{"n_layer": 12, "d_model": 192, "n_head": 3, "n_kv_head": 1, "head_dim": 64, "d_mlp": 768, "vocab_size": 2219, "activation": "silu", "norm": "layernorm", "norm_place": "pre", "norm_eps": 1e-06, "positions": "rope", "rope_base": 87300.0, "rope_fraction": 0.5, "qk_norm": false, "attn_scale": 0.125, "bias": "none", "tie_embeddings": false, "parallel_block": true, "init": "uniform", "init_std_qkv": 0.0473, "init_std_o": 0.00965, "init_std_up": 0.0473, "init_std_down": 0.00482, "optimizer": "soap_variant", "lr": 0.00294, "beta1": 0.95, "beta2": 0.99, "weight_decay": 0.0, "lr_head": 0.00398, "grad_clip": 1.0, "warmup_steps": 200, "schedule": "wsd", "decay_fraction": 0.943, "decay_shape": "linear", "final_lr_fraction": 0.0, "batch_tokens": [8192, 16384, 32768], "seq_len": 1024, "doc_mask": false, "train_tokens": 106000000, "steps": 6794, "dataset": "wikipedia_en"}
Each number is 500 + 25 x the weight over its row's rms, rounded and kept within 0 to 999. Layers, rows and columns count from 0. Numbers have three digits each. The size before them is the row's rms in percent of the matrix's.

# q: layer 7 attention query, 192x192, rms 0.145, rows 0-17,64-81,128-145, columns 0-191
# k: layer 7 attention key, 64x192, rms 0.128, rows 0-17, columns 0-191
q0 039:492469537453454502465544475479449539492480494497489491499476459543498539502543492513457486487482506485471517448479442448505487483468503497488493506480486511470455466464491461494480471476507502508499491472448497493455486551518493513505464476539497474477477517461501501519483505512533491474528499450495472500528491500477509499502504503463505455523467483468517521503510473477504487516502487538484446475472505476475482484489486490517480450500452510486486467448492516505523504478488500516464483499484431500521523539488510497493516497450523514480531511504513512478497477530454510478
q64 205:472452481518512510530508480491523500474517509504505554523530486476502541516502489490511555512508486488510516502492488478476472490496499507502483505525515452420454518484495508537530554460495525519493472505524515469520498490519494480478488501496535520488500523482510463517514509492508473486525469476528450472495489524518457488489553497516461493500550481501492511500486502511486454465493484502581549469492507512517468478463460505481467532499451531501484527494493467535496495491471504481494505520528492496466493501500504531498470508564517467525532539507517471510531525438463510531
q128 042:463485489479495530459503521455471520491519523490473501483492494489474520470500479503488503517450503463458526498495471493490495414509475523501506455527508491516488468504507511428545495484530453503480508470535482481477502481515524500495503495518501512500451456464496513510508493473489434497494488446488493525499498467498492466516532491508498481548506496477508497514508498472548460509484478487474453507501528529489526481500531507496533490531544510495494484496481534489493494487546517509426466485506483482492476470525508481509503488441457467464474433482526513480503497506486475503
k0 053:494489502483532464491510490478541529531493496478546491487485480493502516518511523465501545533544498502485547490503521455481459497495503546476492474496536508485493491468496489531545504441480534494461524520556528427484481504525533507506487491496484459484484494462517475515519493430487480455480492499499461498528495474501525490506518506545502452484526504493513472471482506470530518476559503520497491520518525525472516522467498488474512534496471523465507511511492503482509471488565516486489480481488474480465521480531533519489530475477487508450479509501508526500486505465433490504
q1 037:499521513532446493544513507456493510478521511484504490529491504502497503508511485453469514501536451505442495476484501494523476533503491507509508491505520492496522452487471509469511523538499508468497523438469484495440479507492446480487463480522487533472447523463533462470502508472487515521505512515504507441513502500530504505481504496511522469480490502474485484496476470488501496502486468503482487533504489540447501543489475506498472542511435515460507492474465491500504482508507476490478496511503470457532550496490493548492518477485456492447502511455477501450436509513540503498
q65 089:504478484496524509473492483511483479516518508484477541506516523439493473516541452475508520495464509486521513500508486550547497498521502454474507523474506520505482467465514504499507507502495468487468475502499538527502531479496493461485504543465526504508472497481508544508491472499517473496505477493511465482479478571479477496492526544527457496518552532512526519503532504475515505514506502500473503508508527485503501477513521496557479529500506477486472508500496527471496536479447500506506467485539542466499480528485482465559453457479464462503514487502458460564482531537467454510
q129 042:510529551503512549523457469470485508512501533508504486488525487529482485495500481532507499510515514540470501496563491482504471515522489483509531556496485533514529506520482527486513514528531516458519573513466530574487535518543503526488504488488470461530487509485492465490514489494511499486508495503513482483504484544498467524555484471526496498509519503462512526530481510452497506478547515442489492496517526505524496467510551517508504529513532511497491518514500499452496529495478503486477542497524523468525489537521551469500546551499498473481494526530500510491475554533485519493
k1 078:471491485498485454506480478477531510484478497516498547513483482448513497514447506475439543518506506446492526479475510499482492511438507490488463480545516492471494505484475512500547500465506491482472481489531495436487468467481541512511469485490511466487471506475504451532493486446475477482491493487466445489493481498511484488499551517527473457508536459448504487487483514486498508495521461499520479481516527497471507517492512476528495514473463522496496486473509505485503511494502515481475506477484418471504490494513531508465515488484481464447455496496499502554458485482489482512
q2 078:484529498519470510551449525515490500490526509518510513517502498448479535509510522470447547508523482488530486485483530514509461530518457497513480515516505482523540504499488518491484515524460520470521483481492507527494486492483487495458477510451498488482535486490535470470520505471543502493456468558508491496474498507523500509544544510519473498468484543506450475487514488481521532491524492521505546494500455512497499511520501528493495551468497502465544487451515491478488488522475500493495544483480537494506480476490507519535557483501448532507545516492471486431474503501534461527
q66 118:532529480506517472474498515542491506489497488481526423529517487508465483489487469522495483497499523514485510490554499474509505505528530477507507496466473517515515458481533497473501479524506482519502511507440470514503503509458466526490499510517505525503459484522523525495462470518513575499467569532522510522516510457493508539510454488518526466483495507481516499514532518519470557472507503513513472511442502536458495515468510482499517447533506507473473459467462500480524535483493511480482475479509483513503488511536472500459509504452516532471501509492487524482475465552536498505
q130 090:550534510519548467533458465520533496532512494508503496478508489515477490499462503485498497470525483553520444467504514500460505529513507463494489558460465509493520521469487466528497519496489503454505488491449504491485489541531458481485512479485476492513472479543514472491497498524538563474482496509526506506491498502512491514499472475468516494446479505520442490519476514493478498479486525488492527482482524490486484508490525491500468504477481473536551541490526425461499490531469489437506534484494482458504501529489511513492551513504491556513506526521482490457514497506505512503
k2 063:485462531501520486511545520466495516569456502467531480481504523518489532519551487473502472486527496519517492518522474463534521491453486490458522500447514471519516479509520504503484480545535497494534519565514481498498456586474498487485505506525499473502519501478483490488520537509529519469506497523480478521490539495506501508499470558506491522540502479536505521497499470492535533499528508517473496519497536521492490546494502530488488510521465499505476487566488552522455490504492487515539474529504479455480526506503513524520488500541478487498521475472518489506456509495478528533
q3 086:507501480468527514506454480511481476524477468515465532510503498516456419497520489499486487473486484520537463476530546497481533525483528483526494518533479473495510490525483492478510482495492521477496492470523506487490479448543476485491539463451512479516530426577521492520548474493469485516507485522526504500480500511517481538510482499506501536499494529503457459554536486533468514471474493457489499536512480495538468519482494494438491506475506472512503522499535447494508473540498490478524513502493513512483491502472487520496481486507476476521516501477475462489504519518530483540
q67 099:484514532500513536526522537479528487493519495488479408480490518522531509488507473528515511490490499503508496504541537528465489497518517499513479524491517519537537486478540492507503492533499455450489528501499498533502503523504480515503498578530479545496510498501482520491545529496513499527490504486503495521522507479486537513539463485497525422506486457531482526532522519471549511544484521484460446519491466522483507517501522484517495496495503515498559523504520516508510487476546474507521499484523503540482502462533545482521552503457473509493500495514483498456477512515495553476
q131 087:508505513493515494508457484559510474514508474454529515517458512552495507516498466497494504478471494514531458462461545491510559536475508513518486496497504539478500514492512477542474525515474521521525433514488496463522494474496468487514512496496510490523535505532500482489518534504519526526527496505502524534468535505488527496499447527473485525452509484556468512473522495506504512480497495524526519484526482472510517510479518478530448499451459496504549547527480489530531451524497487494514489499501504514484483449450493559505441496529504519472522526488504477472510490492526502517
k3 079:495550484550523494530524490493501498456498496507509505472520480505520463513460496537482453483507478526527479477546522542495487514500516527523498522508430481505502530513521481474435527516484504514498484530490499559531496508492474510491492523513532503537506493509494514515465517520514549515529510504499513515465500517530492534499524469508496525520476494516509464509545504505458487471472480478493541468467473490523500500514487524513510499496507533513508520497544426487481498518464493475510545498472515490530449545493465578475493547530486504508503535530504453518546495512499488516
q4 104:508512462506473519503481495529477494515504499545476494524521498491490536513486508510519519478516496525518462506492492519471528498460530499536517490531501474512511507521522507522489506527456502476510477472515503455479524452523520506509557477437499506514539460534514487500516501506521482508534496553510522484522493552525479539524513518543487544494486517508486457509536470522486491468513498501511543548509488523522444521517466508469493558477466481485533557531539472516515497554489516490475514491524549498488487480445511450487509527520485486522506509496455487438490501500524493491
q68 110:492521491524495498504509473519488466506479440520539474456510520532520458503531507500509487480517506468500509551516510499480515524512539493478481520465463561552545518493501503486454449560491484479489514514490487493499498491489491492530542509535493498544524466526515518507458485482496506515486519471495549511505518499486574479501472531465527538539484506488503470516525493495513492501496490497469486514470493509491508501512523506482495412516523504492503526497481489489535512516524507500528479505515545483510527493527493513477510514487485578489467454507483522450467470517547526484
q132 082:518567513520491498564491510532481486491495522449539508521506485514526494496472460518491503464506473530534479472491537558484511555527536485508462509488501445466517510491511466522494506499463516498486526528514539530512506515489461508501475461472513472483526531520486508460519513525496543497521541482466487476496524507503498496479438510480478515501525517512487506485500547495462526504512543526466543455514473486489457482474492477470451526478446509493512531513499500513504517524473537491557498485541489462487479537469506496503517483495508511498494524521490505512508513533529535516
k4 078:516505528462504504471519526543453499522488505525484512447550526566498491463507495549510489503490496512508519531527461506508541503484540510491549474485503500470502498490484513514504544522510515498503468510469505501491503550502488469509513469539507520494518518545501507527480559536520551519542506507525517524456490486541483492504529526474509553494465522519535517504452514503515490482487511500502501467534534503484522534462530576531516502530514537527492475487486539504460465517490513490524535516465492478529519496498486502510478508540496492522512531510500511541473515548491516521
q5 095:484528490472483504503487476478533543479501493440513534526495514546491474503497482499496476484467462497491507463525552509508509488501527472482467452530476541494517539534498493500517489483509480515496523510540490497500494521513527502507503526517474501566477497531504501493521451524458503536504461474503476512513531477474490517487491518476500500523494494521492469519500465529501542463508470432500506517548488472498523486506465505474489477480564516509477516515484425543504502455534470491495469486503497460501504544462488519471516513524529471489509532516552481473477508468525546486
q69 109:468499467546518492528500498513497535487522436481466460459491476482514509491534499483522511496571507479522531514475502519520516493481487491483493495532538523514479502516503463499538500470514473539504528467489511502532511455544483483534540499494494469494478516484481492503485481537468499456502481484470497450523487505495444506468482530497476488501499500499492558464503470510482493487512525496527532465496516533525507526521474504475439519492451494524532523494524446503534510487470454487491490512469469478508492519455506493463496531485523497522543531552488482522511446502527476514
q133 086:479465512505484508492536501475482485493486509514474503496487487470510481504535521482509515484473525484501511495484532514503529449485458527471516488496537482499484513515488528490557529518526523524451531513524512479493520472435496508499501561503454535531503512478509530481514493483463450522460496490490484511524494490540491472497505530505500473535496486514476463528519523532571485495472468483516517530510525499531499485507443518502513506574517513484505482534463572555471484481521526559495470484472465527510499484498460473517500534479496495495487489471499535495457487513486498509
k5 080:474522445504520539517470536525517528502522482478544512498460490453482481494509510480491473515556562515493536493537505561485488507512540494525515531494496552528503497506512504477489517499502481465518496507534469489509471541498526472536521522494521527480501487493515551522512495508519509490537435528489491506494510525492457489535534525481481517525512432499531562509535474518479517512521489503509507524479461510477485506524489511459493450452549502502456505487491482487482506492529526483482495509539524527532475558506520542484506487488514472489506495494512468485512522490499470502
q6 087:487526520496494508551518496470489493518485467475516507556491481519478486508487470516504504474495481494482511501492563519478540477508458536486467483512477506494502497530471467508538491508497459508470507567491555476547511524496500528490505507527454510520494507559513517520502508492494517493491480474500527483505516539495468496480533538477495480557494446546506525449492506511479549510487457468488511515465546488481538474532501502498468500535495543488499545497521452535486479516492471483576482480460493511507544486479482522463531500509480482455505516508494514510504513511502506509
q70 099:487462531515497478516484516464487481502484467468485539508529538461476499544525468501455501484492492503528507496456527443492513520507457554464495514524524467424464499503466494540548550510510530511496551515498508502489503480506464524503562439480511538491485516466483479507492516498455471506482492491500500522500515513530467469498523471485524512500521461486491481510455503461449509477477490504509543501522553475492491497467510525484489524489481503491503518485490468529504486513503505459502463516503510526497490498516506517521512472517528442529491506520526519514511525457472462478
q134 083:520476486455480498539543501493520500512470516472493514512490525509536544473516494474478526510464515462484500505491513467528543478538529525432534450509521489491536477500474468491548472495526515510503506528516493498514516468441490482463511513548473545507502542476509504486476477484469478520461529454503545512522511487539477496468487534497503459570499503519457494473497496547542484496498452535487494489499508516497487502487505512511511524491526497476501488518489523496545500493530487587503433477507495516502529498506500523507496509512507494508515483481500548505484474478498476496
k6 090:488484485509480496484477483528495518504477512457448490511525540475531502494485525507514488497526467508507533561512474506498541456489528493515512466505537518536560474476472517481526487494527463498521516519460497486480473511504530519514533486511474527466571464490482486512537513528511522493546492510523467494474489460502484475487555484519509544485507512469506472495488482481514520471464510509510522480511527510485467520521518516479494551513540502474502520485493476495532480470532498477482580530507509472530544509525480495490493545490501423498493497544508504470490525505463504512
q7 092:523474517492484546467484478445481561489521513534513532489511505564488461541531509517543497519492524524466553524506487502512483519507493536490464521462505513530462498524530516513488463503473493534488512482485505518502471510510502499505470500510471486477481474514481508530512492474458507458487501489469506501494484505534485464491556544500504490514505491444520508522532514516512530532493504526533492520467518499536517508519488505529489455519490497482473457524440527517506510487498473512529480492482481537538514509541445519516455522476491483483494441507535515550539491514461518480
q71 109:488433499458497482554502494505502513479497488503500524505514493469555546525501491464498479477496477519539478496433478480478533456471519538481471486531543491486473491553511491494492518509464480476494502505462522535482461522570538484473469516477461479480525503473519502508525500500538463515514455483467487483499500478511498502514554517514498503521495499508515488497491504518523495472509507457531501451472553493519480493489518568494508534485524564486488483481525506518502487496508527501525501527488476509491492483483512502489536484531517472553520534484496499464512553470486505492
q135 095:465465520458505549457551511454488545485471511530512505488507500519525513507521477488515502512523536492453541482517514499522491482486465483492501470532498478531530472537493518469517481541529472487487515486535493511463502464476513534516475509512464468538531530452567489537506481463471432506526483525498497485488490516511468501484549527535488455538494473503536487507527490506521497485518496508535457518483508491508493480503496501498557476517514507474461488518454537512489521476505494528473520484482515503534506486546492509524491546475509472495482467481479535504503528512495458482
k7 092:554500522465478524475489496516538485501515517478498507502486500501507486500492482530493500513534506529485542502500500474497483519499513509521508491476526505478425485518490491466484485444503511481510447505480487513534451478474476508505477501467483488522485531502479544533491464470467471477516515506480486475528509471474507483512451494458542459513512473507538519511475511491454477511501543493490485512517500448519519477508481492486475437448540523473466494486508485496563512487459539493542499468533493520459503491483515462491490480463444500511460479477529549512528498479507477460
q8 086:533525487519513498487508506490482458502540488530494482524527490491517520486494476506488523507525485505536461515479484497527556494510517552522486446471505496481485486474522531514466496543472491459479463509503497469535477539474489492499495500467497480489483502499527476480463492504543531502495519522440494464481466473521522512499502507512530496439508490480459499507518482488512439492487472541464525449464502520485514532459524466502544488522505465512516550546528509453510537521475524519516486521500491520520448515508477504505476511528531522544478434504465511510503503535489480517
q72 120:522506494501488540493493523511475483530494486489511475475470532527528483466504479499509471466501506540547496497559497508498535537508532473506480477468461526542499490527490522467482463519518474493498483496536445470483477470503493532484466509501497465513528472484513500493498550535490500548439509509448524545499526477489568501533458506526489487479494499492483524507537496543487517492482510498463514547497507535450493501554488500486522458523520499490497467479499505470499470458530507507513489491479541531511540492526483469507497496488516542484495469483517542449498495521544516487
q136 094:473536451524484535494466492516529510475508505476514494486488522468506533512486510528482491514508470522545522516512454510531484543481535456529470511484442530516494493471536488507448508501467483483541458468514487536519499511548508496468536487489494467499465490513481498497513518528548511527528485512503479483511496542505499516521487496539495519430498504488524523515481454495498479503499535494469500484520482488499525492518470503483443480440465462498461530511535469481502531488466496457540528486551534487503493506505539519500464509517485531543495515513520467463523511524527512502
k8 076:550473511514511489482548454526490523478461532517513477497506516519480522466498445546481538480498505489505474514510514514509506493511518478499547510506500484491542523503515518502496506501532464520507454453480493517500500539460497532507502501504503547520465520527486491510504507482489521555461511459531483481504507485527452489475504500502492499530531514576500502513513509514483494524504545549515461472507520523502499552466500562524481531462444542563503465506501487516470545487492502507507479503487493490468493509458492524532464520491484484484482504471451509524493539477479502486
q9 092:506519527485528500552460517531498510511486499531478535500498514504494467513501515500503545500490497530502493512500539531481528493465518496487450510495501510485498490522503441501473491503499516436476470506501510506486510496509474502488536476472474478462493460524492498527485519488475470511512518534457527473496516543502480503485493516477521514526472565550437533457516528504519499492486494521528480520431509518507487490502497496463491494485528495477545509456480466514455490540489493494556520473549545486514473473474510528478480494488506503465470524549444524459504479540502467492
q73 089:497515459450549510515456506480536536500460510521541510483491470496475477555524519504522517520506480533497531499480508494494483464514488490545477473469500533484482476491453499540467475540524494518515505511466514486472547475459546504486508497525486495475529503496510472470460454499485504487490496477498527468555504503532508502491525536529564515515461505461542508484538522453491481509499481500496484472481540537487497502519480524475524527511513471495528487489489487502577501503529480533469475486559486513467517511476504514514507495482498454506524494465491495550488481518496494498
q137 086:496452502495532501531493473485497476551480484518536505518500508557518507493517447503461503498492493504533457462490541494503514487488537501550496478482517460488539486464524516527512498530531469499545512531524485528448520526446441512472539519492491506499524542498470508477481512511458449525489501466483507468491510515497471525480496503519469477497481487500453526510502525481530446505494532560514489494498517522446482516475481523498531551521490523530524542518477469515502549500522530490492491530543486493493500496487499536502487470458493513530522521493511524503518509512528477485
k9 106:470512487520511513498518511508490514468501491498518517496509456495465495536460515521517502512520498528523543507504515516506490491488530483500510449498472536486449554514540510523496518480522498466503528508518476523535485465497520489494492488506503525478464456484490507503532480502468475511526507527500512528481459474472516522551543481536505500526493491507584535498514440544481509494452470460506506513482474481505508502537469536471478493465493539552473468498470498530499486487513472522487559470514525524490510471500476554523524503477456501529474522559513479511464511532510504521
q10 097:517497511495507551501514487485498503512517529488495553517478485536513534485482495469530477484482471497546461505512556521509497524554521537520515508543525542490559496452495458516534497529489468533455481489501490490494488515474459481493460518504463490538496519523524544498528477530481503511521493507494523505526535530498507492510524514506522478502523453572451515465463518520476535504489489511513466516469483478514495484531529462487506542459523537502520509531486481472466493513507534538523509500507472465503529467529503490516474520477517518509493565496537491536497482518508488509
q74 107:548464480494508501488541471489509473516497526493473503520475476498476548493474494471557537496502513445568494483489463490506473468541516467549500486508522471441472499494508499512497518483459494506516495483508498460507506493506456478479501489448542503518488501520506499502502505494513488490486485488513458466488464504496468493528508524543509445519550507483490489472494514512471476490525482513571531481507502514474485508480511488485498497533481514502518545524502464518488547498425515499513527462495472484494491471534513472502476533521537470510552540505504501537475526506457521492
q138 092:495494498515498495503478517505484491510478511495466481453485493515537473482541511481481532541464503465482538489473474462505551471493475512482523454493503488518483487501521502443527486530529495520490480494515500497490542501463497489486517522511509507540517482491482487506494485458500489499475510466493517511528528549523509499464504487505494484546498483465508450523502486537493506485507442491493538503438519488530520460441494497531536432501515475503491481513487515517503476480539508547476427498485508487510538495490475467513471520488514487468477455524518499572449479515464484505
k10 090:476502494474469475493499456525472521501490534460479507456527493526517476501505519507477481453503526494529569489491474478531508489526528472514529478463492515491523495471525490489485531468479479508552469507507482522482478487473486491478514539501490546483478480488481504470552473562530524514513488530486532549516476464499484494502477440487471510490504514509508491511496513501505534484482507504472519492523535497492448520511505556514553517493493486509479518476493453518434479524476514472470540534480467513506493513463483558507495493523481517495506520539522491435538502504500479503
q11 091:495513445541504486443535465483492493492509560433468539452515524524521437485506542495484487514508498466505471486514466503505495488504501492478509483500499498502496489552514528476514493537490478518490499461478486518488459460495532483510539521484523471459455483502516524507474515511489482516486545495526501477459493502505501509535501505477496510534513505519479478517510495492476472468504513493515528527498491504497486473501491511500487542503476453523507457512543541510486519529494560485519535509476477475509487530497471500476421505553506512496499498536524469552519521508500440474
q75 104:487543513476504499477501520532526515462505467517496457464513468512505459487542497542509481541472491495524458490517466525465560505492481481518508506467498512494521504503499479469480510539501493482476550517456500493517511499546510508460472498504448500525453478502468498491480475480538505503492489479488536536513519491500498505538489470517527486528510513466521491514520490477514514462541511530459478493522480537528506503476549479485553502576499498479518448525486537528474497501536524493506498490547496486532539518454493498498516477502503571492501488529476506468496462500511529472
q139 095:486519487513483511481447513509433522472470512518506517472490482459508471501473510510493509517534492541529492478508456510488480521490517519530484540471462543516470548492529532500514484515446523488501522514478487489507497480546524501513504462494523448514452490491520494490502498498534531494524511543540473461474493546506512504530492496535468502474498525466507514523488490462484524459495557499492514486536487471540506501525484481480471469435464491526512482510509486470517540489494504484460557488534471487479492514476539502498482522550515487488512488468509461453530503523470523510
k11 093:489484537517485503495518507500522458520464477453522495533500554509497514487482501500429458516474507500460510498497473499478500520481519517492542522533504448492514473530522529516494494507510538513493438528489490511490500509496459464505452545538472489530488531517476418491479485532493515503540548499534510507521534502514511508506486536520512491479502497489497474486463539490513491528474506529498497513504472525497502478503543531504521519516489514498547538468499520532482504558469485469513500538452535466527477556519540509498494520516468515522494531505520505457535478489510507486
q12 095:479499531497510462484528530471488464447502514493528469494516505499458513502492479518482527515502500509462508481544420474486462489512525505524501506509471477520511480471475492502493491497500504478491537516552481516511492506530501491478439484484516512530496491457521510477488482455470517471493485520464465504485504502515528475476501478492480490517487454445569487534492512520497493497500512523481520491513480518532532490455509504507539458519473479553449514530464507503499493457495482550464503509462471520486470491511501511535499513497501473484468449452506474543482514514513568503
q76 113:521548465512522513476485506503511508496481503471494501512476479492485533498498526523540504499468528506501508509519488526521464524507513482489510482467466540583548520491513486477515449486479513509487520531447490485497528489468532522538487515526517503525511512541492502482414551487491519492479492508495561476514488485526506487522469503477532533501453516486513532530511482503502521495494490478487504519545466510504517470506474443517539471479505517520486518471510484453505480494523480522510522507484526482533481557501500530505492514460467527487513534442500525502477476515511567521
q140 095:492503524492521553475505476469517493503536500485533487538522517474463533527457499491494447512565494485489495497493467513492473521464498496535493528523513442512514493521521509494461488481444486508476502472479470546469503491504546487516527497516487491537517453471516454508511479498539498540499496530506464463471464496502473482520534478522524506467491530495468463524534480475468550510548506526500508489519496513519517480544480488479486489472449503479473517486539464503510526502496493506521528480513557520492495440446518493491507496494493480540480510466510472487493483486548497502
k12 086:496516529530485530471512494512502506514490520484541499469463484466510470525491493512535492461507479527475499486516484527508542514499534530504512501484509484486532534491486507512516497495506528514537536519497466499522516510480473514501472483486511543497478509440517540519455518543467529486485521464511555488483544463452503489515482519507478448474486558526522521496459476502500517544503533480479469555460493491525499446518506535525509493482527520542482478524437531511529522494511511502476479472507513515516518486490481482523500533524497437456505527505512535518506444518532480482
q13 090:514512509475517528513498531506503497481502508532477524511492481514518509493476504519490493492490473540507447507471520499502473509469488498494511489478543504489476470461520451501540476508486521480493507516478532477485502517440502472512505482497483505500528513544454481487489489562528517534520480546469541516552527492531484471487473496505481564538501461600481527463522508514473489497494467516495487465451479503462502480489500458476470531461498495513498460523469503491461472555509474477521489533551502483482527513510527485523442501504530513518511500501502528516494496508480482522
q77 098:548500506516506516481479507475467492484524509499503516525550513488514533501453512512486472518503496518549501496489516506494485507511533524495458478481541528565506544460532512513504507506510484524515473534479458495537482514523568492517506540515560515522499515547535465525489517480567463508521520492508495542519516483496479481439509503519530535507479509531520500494513519521487487510511505526497434479514523470473509517493539506491484530461526544482476542481490441471500528454511462490486487498526492473496497476523487517467535506496510536511489497540490529530511507489505516467
q141 094:493493516531518502520473475477512514498530507514477495503496480513472500512477491455503486498468529554492503521486526512481526492497469502512494483530485485483511530469506542529497517510485503457481550470416489521477496511507507452504575516534483474512534435514495442496476531476556480514501497529476448460439468547523511499496533483533509494511513479491497489478540476510481510451504482487506493470476483503511466530516503488497481536473541550506538525502500463474488507501451495473518501464474478452477516502466484492489490494519504504491481517519458493504516462475500495499
k13 104:479486513485465520501517537445479553494480516504510483458504509528492500506528532504522483461509509483525543514488534500495518501464494466556475459525469511495467444522522500474517509518518477502514525513522476532505479475514528502501504475499469539488513486537458498501536492538507499531539510530511508496487436485516479548495501502498502531538563526465502502542541505456486531512528476441489552508493481469512486539516463494492484489510513454494490475494501492512472479476481531475515531519520489475556492484512507487452515485464475468512511469508527521541489526521510521513
q14 087:544492476488513515546505476499500483510513467528475539491492486552523493514515517518521555493488511495475475521492533518511482452491501524555503452514473493472500480529534471471483497491513495520509514490506502473492505519486473498482527471515429435493515488565488494501481458480490508520517503460532551495517527465518490491487490550504509493502524513540524486529503521533533508524466507525497522490517518519530480461510517520494489523503498480507523573508518495514539506524501465489465464485450476519512481465497502503515456529451500526446511552529507468509525482521490498528
q78 098:501476498536545454561515504488469527504505488492491518478554471506522496525500552463449497502525507486492512505443429529507504500498508536494471523458503544485537496487510503549481495518529488479502488515501482521502480513517488509504484475479491502471508516489461472490487495532528533515527497476504482480459485531535536521482504502516516486508535514525519549477512480528492523514489492527531510481454470457535502481545528499479513487468534518498526548551486508511551468525519505465529558489478489542502506524506475495492534516523519453483539546510517507486481505500504531498
q142 105:519537514523473499507438513491489497522509513495496471533546514511501522482458523501512505471511493498486490495510486490511520501488482505507515513496495534509479527525497446512525490546458482482497470468449507511475468479547471514496499469455541458500472518545508452499557503498481496537535491541514489477510509526499501486521523473506552502492486487537487472497467517471469495499543518520521526482487443480493511490499477515467523474445451525526546509475535508533478490539465523483524508497514514449526501530442548491487477522525493515501514504559490499483480541514492474501
k14 099:505501495513471506464572520547489500502461450505460479467485483514501517534467507528538498508475499503542526475486556513495506490501499537483526526464484492487511544509495447490533484481493496479479485525504484524547502482515454488517497521451498516512516476498465498522520514494460493470471496467494544509546497505448483509497479508453486534510507504563546524474512510469519510509482486486499493584548487496462516487477490514504476505492547539524494503500532513473502479499490522521453460491499538488458525473529491481503502509503493487498530492516543511494486453500483476523
q15 095:497496504478527477515530496501486493472434519491453497511503529470486464494483459503487496490511478498522521510523499547494506539475490488503461486468502520500490524574499468521512488491469491493543501525494515466513491528487481503487511532479492511473479524501514473502469477488455513546477493458482504494528481483502491467492501494480500477481498503553516450493520519521498498469544498481491519507517514484480502512494517532481467469471559532511479537480479443519509461503478539509563497528511507458482511451484528472502496498542485483521488415497481526472475489498496566542
q79 106:448461465530520482506502521480518508510504488533514491513470488539500513539484515487504528531514486487521445471472498500484534472512464510496505559512524478526480462527504474527504539474484540516500463478498498497519484479505500461486516478488530458499519506519543495494526498443471507486472450522522489496486517546540487512460521522518456488521509518484522447483491554496478523422529489498489527516530498473504505502474476504510501507462461487520531530494505513526508511523474497524490489531463513552489497497456516492529503511561523470469476504506482505499521484483501451551
q143 116:476476471499496468522503480523561479540512508485505448536480468570528520489497501463513463494477491504537500531441562507501502534484494483484512492501514511508528483501528436522512489497515465508513505512491532501478500487449482526465511529517513504507522505503464458530498491470482484543488486488499499498536503472527514495439503487524531473506507486528460502432495511501487478541534490504509487521523464533468500464512489476504466500499546499474511535485510490496469512500488484487568451486501511485491526494506487517493550469474510522505485550486490540486492510463546483488
k15 110:502526523466518491531470516487514486498501542540513480517526522508499487492512535480470512493483516501490471483502519492502515465432490515474485530520511481496501543531510456555519515476460517544479468484445518465464519483479518467477525439461482512494515495504505465496513514495510506517464502519466469512475536506529471527478524476528474556501494480503431469487515515513483504507535495499502511511485511545470506474526480502464464479468509496485527486514509482539470481526455476489522491463458532485472516499471537519446472510523474476520473496528484527437494478484492496506
q16 103:464525506520518531488518510518478520450520476496475482491477515478469487510500493502494519513534517469460486537561532548516527531495507497527464512480480486519463496498517521505472491511480550517505491561513517511521515444524512499514533519532483496496494505534518530499486506480539537522491499479535506513492509458496494488452490504498511476580499473451559500517525513490489509454511493524493490495475518504547524503453506516460504502492477485487449500507510497497527521475523475530483479483486462492500435467527478535511485519508508445460519453468481477503488500503502558519
q80 109:548494484496520549474501519502469499480508496498519470469516493511500476498492500515470480452460511515530509514544505572523478543526507516518530494478499525503521475517524522519512506527498475516536535483505433548519496480447494500516460519520462515505463495474516544469496524506509512529479497514508557494488525456479492485491487481520532458485488507475480523492495493498507545507439508512450511557522503544460512560519515531518517501520537491516512491470480482508473527515543514491490506479477486539528489503481483501483484510474506474528487444459487511500466489511500533463
q144 095:494505518495535511526488543497470517457516486498531443499485525472487490538498532498495487482493501497496530487532457525508531466508485485542503555502489493514458485526501496532487500586497489484515539502487506539483507448535520535466525496499480492515550494484544453461499531503561487496498472540499505460525461492499486484525471498516477449494499503456526486490498496526504539475542550496474501531480459478511483477478468480478493470449461531514517499508539481487527513497469498514486498497498518507497472487493529519529491546563475505486499485504492521494520508466522495512
k16 109:501490505477490464497481492481527508530498526469462493478490473491494543521505515521471517509540485483493502513510451471522469528520508531484504528461492499502530505494489502513484459479425538542480523465530506481500508436521497483508544513509540452523465497504522508518502479513520484487456515572512471465504515523496499465460541492507500503474492489496489461511493496510542531499512527552492465444549477507488485481561476452533535508481519495486502512506515482505519514536529494478454513495491505516475472517502503486533508536491494504479483508496468540505503459524503434486
q17 091:479505481527488494502544493505494496473497462473519482521508527478552482457515467468511542517462517484501495536521512551485482496510471520520467472479532457512515479498496495528476506557515475481475457513548507509486515509463476514474508499487534538480486551460519470492510495539506489473583518523473484537488481528495550512481485443483476490492505521486506464487482510484541481494492527515454550477519469483486428529469508514521520526537472487518508523512513477518509494499517539492524482499487486511507501446538482514522507459511510527533504487506512477498493493484526461512
q81 101:474502548500547461508485475473483476481462513497510473510502506534468504548531504481541520511483522570524516509498573528492517466509507489518514504495509527497496536514492502514502496499488467484477498504498520495476565543503508481537458489459499523550504479502522546516530503483528523512461504511455522525500474490513498486457453495512468500504498557486530501443562482459478519516490473494503486494534515510528463513548501500531517482506497484540490481507469523516511511529532504490478507519490545492487535502529488488536498536530503461474521503467494529547479468508519495489
q145 108:471510498510522551462530484504476524431500477492480492503464517468500460518481497467512497513510511540538518513551512529507516494506501477525489504509495493497510454514501497493462522499482498479486498463506536533514506496544513495480508491450487528497504524478524522527507500476544559491550504494497443489458502516517523489518497512504529490488523516450565486477547518470458480527498513513484508496468466530510449504465462482495479462514482569492489519520505470505482509510497492489538510483502453486501507509532504458488545535510509483473493516555551469478492478474500465496
k17 118:483507488492521499513513479505514468503526503484494469491482493474540511469522544490488533485521518499473489544507527560497500468464515444472487493540541516530500468499478451522530531529534472503521541514509514513483519466499545496484535469471517511455547464497479526478510517470481508469493461478516502508514476514492478530505521470474494525492487509452514506483509474468481453504469494504489502534509519491439487474457533513481505479497504499479472528486522504492511477454534506499511520506483465507456585511502517492443512505461484487499499518469523466492476502454474521542